config.toml
n_layer = 12
d_model = 96
n_head = 3
n_kv_head = 3
head_dim = 32
d_mlp = 384
vocab_size = 8192
activation = "tanh_gelu"
norm = "layernorm"
norm_place = "pre"
norm_eps = 1e-06
positions = "learned"
qk_norm = false
attn_scale = 0.177
bias = "all"
tie_embeddings = true
parallel_block = false
init = "normal"
init_std_qkv = 0.051
init_std_o = 0.0
init_std_up = 0.051
init_std_down = 0.0
optimizer = "muon_variant"
lr = 0.00456
lr_mult_down = 1.5
beta1 = 0.95
lr_head = 0.0114
grad_clip = 0.5
warmup_steps = 200
schedule = "wsd"
decay_fraction = 0.54
decay_shape = "linear"
final_lr_fraction = 0.0
batch_tokens = 32768
seq_len = 1024
doc_mask = true
train_tokens = 150400000
steps = 4590
dataset = "wikipedia_en"
Each number is 128 + 24 x the weight over its row's rms, rounded and kept within 0 to 255. Layers, rows and columns count from 0. Numbers have three digits each. The size before them is the row's rms in percent of the matrix's.

# layer 3 MLP down, 96x384, rms 0.327, rows 0-95, columns 128-191
101:096153094142136099148104145143104085108124124123162142092159148171159112153127115136130098142116114130119112123109186159121121098125130096149099129122092118071089137142109120104122109128134111
091:138129144105104111154117177110163153117107098118099103070123157130125093127134135135132138084104126140111090147139132131158143108139116121121137127125121123137137121091151142163150174104148120
098:104183092144090158147131126149143102133103072144145124075150161119127083109089120112113115101175129137128138179115155096119148141119128129114163156123143126123132093158121129120164144124152135
099:056145114122137158141113136117158069184149185104132130139169132121120141138154128165125113098143125114168099076126142125100170127147103147169141153108093122110098158140118123126147127136130136
097:134129108157115084110107120144124107119116105157118139139134119139144104108133126155126174165117114140097141176148117147108090142142148137140093128122141104108138121132126164112096110086119124
094:165137128149128115137147156123123102130087122146158142114146118126133126109135121085120112121090121134141161135154125135102107102103131104132145151117152130097138156150164064125082146129117113
093:108119169151137135142116133161116122146158147123132108127139174139126108129124108166119116136120143125116137165115118142110126143117107125161074131113080115099129129136121111111088135111098161
101:107122145135096106145169105174090123128134171131098118142138095169116147118139142099099154117131134112142111071108147145108100049135130124103140136116086144077126153087148129134128111132125144
105:083126153123101121135116186145128120125165196131138150131116143110123098125132131140129096128133148082161093130145077128157144148128098122120103097121140106126096146118105141158091108136109160
091:133145151148066104116118130163144118099079092084115146150134131114136114146181142135154115122118141102139157129163122160105119160182161081129132139086175110136147129123166103160130130142142141
098:136168162163131120127089137124136172155147091129114127135108130126123105112119112147138101128162141063096127110131112136119107091149145158143171148113158124170174171142117155122106158126129135
108:144137105120094178099136134145147180127139172112145111139123105125133180112108132165120132147146147151134150113081086135128164101117108157133115133163143135134174108137123078150152133166104119
097:153098115139143166136173132131139132115072102135131117151125090117157104139140120133094112102105099133060106124097139141097147146109154092097170099170142151164151049182144139089150124113139145
099:143094124090148141120152144186125127126143149068128119113104124144148182110146133096133097114146134100124140118125128147165147135119108175153066135145138147151150162183127101141104137141137118
105:109126121074138117105124139068155130140153158122168097140139127151107182125087112136144111118126134159126119120142140128129172143117111137155148123076118134127111101144122096153149120134113126
114:127165167122143122133093105079151118142149099111115123111167157149113099113131115133099115120164131130192115134154152098087145152109092102120117132119144144142139084125114087159136135121105115
096:111125150145131089110143152141140117134129116111120112065123117132123121136145136140136080115155144102157123135122124119162124088145132095140136110110126127116096164141118097121099114134091107
107:128094133117141115112151116138135152089082144101133162105144081091095133098125118148093134088097111167129107088120102134127139134093148111093148113083117107146172142162160153149067116122126132
100:125104134129078169163129144051103086151147104090114152121110115108143128154133117091141148111135148119135083197151129155103133083142110110124148163158089124100108118141138111121119117078134142
126:127145180102111164130116134175141127097131113144121137145154161142102095140130132160156149101142125132147134133164141094162138120132139132145133175131080114158134132109142161132129106121141118
101:151141140133126122149138128172126128131144116089112166162139171136117097136125161166112147132112097133120136180181130129077093135161144101097063124159150142111116100168113149104132124145121124
099:133106156153110160134165129121135065185190094101119139154085117117137128152136134094134091114119165136100195144149152138117097148125107123127123113128117165158144119129143137129130118126125096
104:144110137119108103113143160133104157098087110131161123096098122117151090147084157147179119121142089134123164101125116135179154096133123138158139120140138122146046127136130124136130095091122125
105:148125116145091126076175085124121141138106116127138119107139127093107108122127120115132131129092153096107157094140156092172131117125134132120126112165143098157133129106100116087082143147132093
100:124112151108130130159117138133137100137125110115074122123146154166113124128175166103110131138139111115127147104112133123112154087148144149149119133149133109151109102064086133121149105120117076
096:130138128130141173126157141149141119132107153143113142130134123133149119114108134173150151168096113151135086081132140092172143172119169101106126166132117119104076093175123150161132181114159095
092:186143121157164138132107127121083156118139143186151164110107128127127163100137126107113141146121130122141069174162134130078081060136144099142131118138146144133086129157159092137143143118149135
094:163133103155137114087094111128119143098111119163135123166134130133132160092126129081138154097131094128119194108188144113112121130167136134131164113133131123118137139196130093087152123123125136
115:142102150149124108098111133113114080101116130121111131191105143129126146140150132134117129139135111137143046120115138139100096116134108106154137118133151114104095077134139120104096119133184157
099:113148120126136123126099095127125152129135126138142101146146152117131165124109142138125146129138163131124090163132068151140132093103117148144112120091151134127119140116115144127130126118106120
094:118117150132143144134085180102139065118099184125124130098106153149140160113160114114115120135158109098108059083115118128167125126104116141104160131122137169170154113111139092143106127148116144
103:140128124101110121123109090113124059119103115132164123137122189114120162137130116159158142169133137150113103144114127160180167135107170135121115127165116118144104106097105116128103106131085118
098:156134074163122103134086130145117138101142130166124125137092081146146162122135119073147148135116122148128162113165132149129101173147115127148171124129103119102148171150130118099136118096128139
103:148106120121150088107126105161095150142130069179148160097152109090163121107101138113134123127112172127134129165145087142089143046134167139102161092138113143124137115149098114133099119139095142
097:078087106128165121150114106139085141145145141159122123122123102144160152102162110123155139134129107101112119116183115111127134183171175160136177125108130124128127125127142133111115116121146150
099:135144117088137176113158136145125129126131110116112114118136166161158115121117099152159158135138146144105106085108145138126149092136161174115119114117102076174137117076126119160126146132111091
096:097110145117127176107127088143113124136156105141127143150130134122140149147089145122125134120122118161184141106171193134128122115150130144121115124139123176094097112130089150145109132147106101
096:154141107099172149110134139181163119183148129147145074106110086146154126152124128150086093121143134140094118150148103118167132152098106159125089113119100146129157139146133122154112104143114130
103:128091126103138111098107116157174140123096103149175108124145084143143153104109141149152116109125140158144123124109122093172153102124127141147108107113161151112148082115113121108105133145121117
109:120174131117115125110109136122094153114145135161142104081139129121099105130119176099154157119106133145129153111165123151118121180136174099135178160168101109151128115122110164110156171143133139
101:188175125169093112119127109090103120151134079169111127157113106112114113164140114107115115116119113120052071185116113147107131106132096133153149149087122141124117164142138141085129147116127157
092:127154161114116148108091094081145065142155148156147117168152148118142123155104101128124138151131118131124141157125119154145124183116127155132117112127173131133122113099123154104114096110125139
094:114132172144172115155110141157105156135100108112094126120109138159136153126135123118123077115122089130110103107117157137127109113133143149130174155158169143140143159099145147127144129092125137
104:097138132104117117130167126122164132152194142140105130138155124191124123128135160094136156147098150138125182100131121151129111163159102123147141108155140144091148083117149172123139115134135113
107:170138117144138070135124143058134148137144124126147145104068129128144140122120126120082111095128104136091136121116149104126139049119108127131107140127152135117131198118156132138118141127115147
095:100123124123100129125127136159157128146100157115156120078113074142070125151112136127135120126138136141190160129165108152111155127143106115171069137135141094131096079119093117169112146141114089
093:185147114149136114194124117104158183131143179150110157099122105114128158113097123148118090119135165088077128154124130155165116158127143141144127129160115143144144102112121128082125127141151155
091:128087131135140152125095122103146126112123123127130143131138086143103124111121111145098165154115121109128110205093129124097149162130116131129082116098106141120124088122180119119115113130143130
095:106086118128123131114138110148130108070101159190109155100139162105127149117149132168144133085145146142119132136124187107122133129092096153156096145117120126125141177105139108133147110109140098
095:127154128162168127150130166115084115092138163115125123123092123139184107148137122099151112142125098106130105126124180152166127136112116153143118115150129131122112104113117165125146145134154090
097:069106150123160139123168132132107155108070155126150145036128122096152151125151148146139134130124098118136104088133111128136130076172129104119125128145165127129117168139129127156126147131132135
107:125123096149138123107124092099100186147176128128135141149111109137089148116116121110093138126144112097132128086115075104134129131101178131120114161098156107099137074131077111145143129128130121
094:131148125175183091154071125132138132153123144160114156188134126123118101118112135064131107172119140125108143157152157103146072157126131115106161107134118134124176151100115130107164150093130132
104:130140084121122112121113128143143160124144122129146114121123136124117116152114143107156136146101151145128086111172132133104150167119121149156082128142161119132180118118169129130136170144158094
093:118158141154095100127167149116143114159131130077106118127134135106089124136152146160139082130104117114149090159134165166156119130172102131183148120107149123140131107126153150126169115111143166
100:081130126127122154127158088124107130156108132130113102171116121121101095123106116139134100151157146130121168173144107110093129127111143120081084138085124121092116158105126158150150142139124116
103:065179145146113108155167144110099094154176119089130127123156165153144118119142152176145135146112123140122159141087121125116120134129118160138109145174101095156123115107149145102153102125137124
089:147129091144156139162103100144176121123088151167134123121132150100140161182154123098127153112102137128158101139090134112136122114127156148132128132167127114117073121108128101141154120133151102
097:128144159099109135127109149137132118110138051146123146163120154084175107130090152141116106134133153123117109089103139108125147087132126140094090134115141139118131164157140153155144128127132115
097:113092151126136140133123132154128129119143070125101136112094144117122143129124136119159097115120111163095175093128120097108126095113158144129105091081094123124135141120132153143160112134110134
099:155121123101103139159120109111154150202132135131149148090138135121144175126140110118098171130131106122107151119125135081128125167091097130109177110153107146151123159133155131118141140135175149
118:125138090075123104145105134107150104103115140097132107186137127163150116187155109123131137141093097123117129157120135154133086118157097088110125113127149150073182121162141127132143099117122125
110:097114149104129155148100092129169100094094151210103144161102121112140122129106113145122163130136123159149163091115113136083134112091114134120177116113179129118154113103133169118136175123117150
100:145112126119105146124202109084125154134156104085130112115116104127149146116136085110124078161111147147112123121079143126148137100063142149116149125151138131154206123092122105148132070137096137
097:173172112125093146091147141117123148128132165098162134084139065099124121139107138130114105132143153128122167084159117134146121145149134102113155096131139137139116152199178131105140147159110135
098:175089112104146136141122138151122129121102103127128126093184120104111095154141115153114158130181126103114104108112144130133126147144185148111170142133100086179132123101098126132152147107155139
093:131131115155110145112146131120116146150142110155136136142122138152099108131115152154090110150156129107123132124133123118128118123121086120124098092138117135154119108116145136130087118107106164
108:149113116123129118096155102126110149166116105079122144164104107107126149102146098115130097112103119114099081147058107131168120123132131135137139130121141143140143104098147120142150119127116143
098:135129099095127144142158122123147184109140185161149125122103122125106104134091089162130180151127099130092141169168132141138122187120119114126134090179135138139142146131148157130113163139141129
098:155108115121081110142113141137131160086126173086110128152141095111111113091135116132171121123133129111139103097121134142087126143150203134122148149162153097113089148153129133145125110068126130
100:120120162141133134104092081106131149131114126146110137146164134146127107105097116126114113132126131156124093079106095122109135169126161104099103111129123160099108140099101122102154122100141162
105:156128116116142144129134161126141175092138123087153129197094111104187153118134097128107173115184122130131157105119149121129118151117106129124140091158134152128161169152099140140121117124108175
100:143117146152158144141093133113113177106084104063136151099100100137152112131102173104124119118115104140097114132150178127151105169163167128115136140110135112115166113137097139085134186133147139
101:164124105122117114076141157124143151126131120121128089187138114133134130116104124119131110091141144129108119124103132106157131165094127136178123097094126152148123129169079147168106103164141112
096:096130136130149151158129174122158106149152124078134121060147079151147161114138157121139155165112150123160166218125094135142108172103099153146121131110092162104165135130093108132117115117100100
098:088163111127103113134184125138110135158148115113144094121111167147120114106105134138125134109130163096197137124127095091147155061134141096115120139134103110112122168154115101135129084139140082
107:104108152150133124185125158156138096166131096111083134124159170126094116119186117153110158128132107118156137126123114125118149181153099125130149127130144104162092169144144132128112150123113175
096:126135103125153131115126111133125163118122122152150131161136169124126140087103106145113127134154143129130093119138111109167133110123156107063176171059101137114132168138112067143145165142080073
097:147142152137105096124128087171127104144111146154151129112139070121135150123147141134141098134134106085145111103137140146129142103139128118114164168135092115135091128096147162139125152199155113
097:175162134127140124130137120104149133141171160118099161173133132110084060119133099096137144087130145142151101142129127140111110186132112148141154125163135131138171139123133146116112079108159151
095:112172107121133114136150109198118183154128130095129122145127145105124155143133115149143139121142117139121161138123143140163109083115121138155108109135113128122136099091173104170137165138104137
094:093098148116161133101118142177145102126053137166127154112143123097098178134151110152117172138094119117137129126136079143144127165120151124107111142126169150107142120149125173101133123138157131
102:133134129147132123113109147116082113085141162126088087078139065109134108170152143141146126145121126098150116078135116148097142087128120098126072160163138149139089149111125099126141150116121131
101:115116125142130167131132144145108100096170126156107121100104150163134142127110104104126124101112158114134120137143132115109145191107131133078124153089090119160121135123126150150112153152121105
113:118118129148114116158121122101141136100106138119110129120101079089122084147160175132127107141108129106115200121109159129115126100119151082147143126155119109121142140125134110083131115094156168
089:134127098131159093124158106099117108157132105161142115140102181140057145148138102109119130148122126134158163123138108116097141141144142100135119160153127086116083107128108101135107103135123136
101:164053124128159106111117146115133169125095141090117103125108144127128139083141139111116142131109140131123102133118111126073080141107108114117155151129116167122121101087111170127122122131146132
092:093143118153121078171146153084162143135110114110114117122141133095148128163140132104141138130139116152140135160100132133122153130129114157118070102127131131110089087122135126093143106113102142
099:125152107092128108117128130099075098085129186115155139142138143144129123131128142123153185112089124129170184127094132163160150181127083165115106125163101117120079125096141158120119098145118115
100:132103149115151146089132138112097145110154108095131152138124193162132057144086156107111115126146146165106163106077143108137084139143121110100111141085154145147138143123136100153099130154126130
102:104084127135143171164170097118135123133125128159131119099161090129122154144144114126110104166128101136173124102126093111103136139122110131107164124093172124166162085089095109105162169152138125
103:119128107110129124117112133114153106144144110079132094104136142179159169147125171130106124143138135151126153163128156132135124157112098155155124101114088120138169129140119146157134113160140123
102:181107117101101142149127108102128141110070113205145117210089149131123133106098138099125178131133146148134145117070104080149138109139128109121109113136110131118096162177132131123166121118134093
100:074107134120140164089112135162110073120158165193114144152171119123148128143129115139147138096134111145137182126102131145109123086149104118107122114128136131146080198152169082129140098105148127
105:120166133112143156112150107131129131158168114083097106127165183101091117148154100143120098111172167117112089164161112121130113138091116103139106127086099121144094104088118108124110149130132130
095:126110143144131101123138141109103110084156121117144134149102141111109106111135135118142111148123112162143163149130133112134102065160108138125129163116160125117152161161096149086115119145130119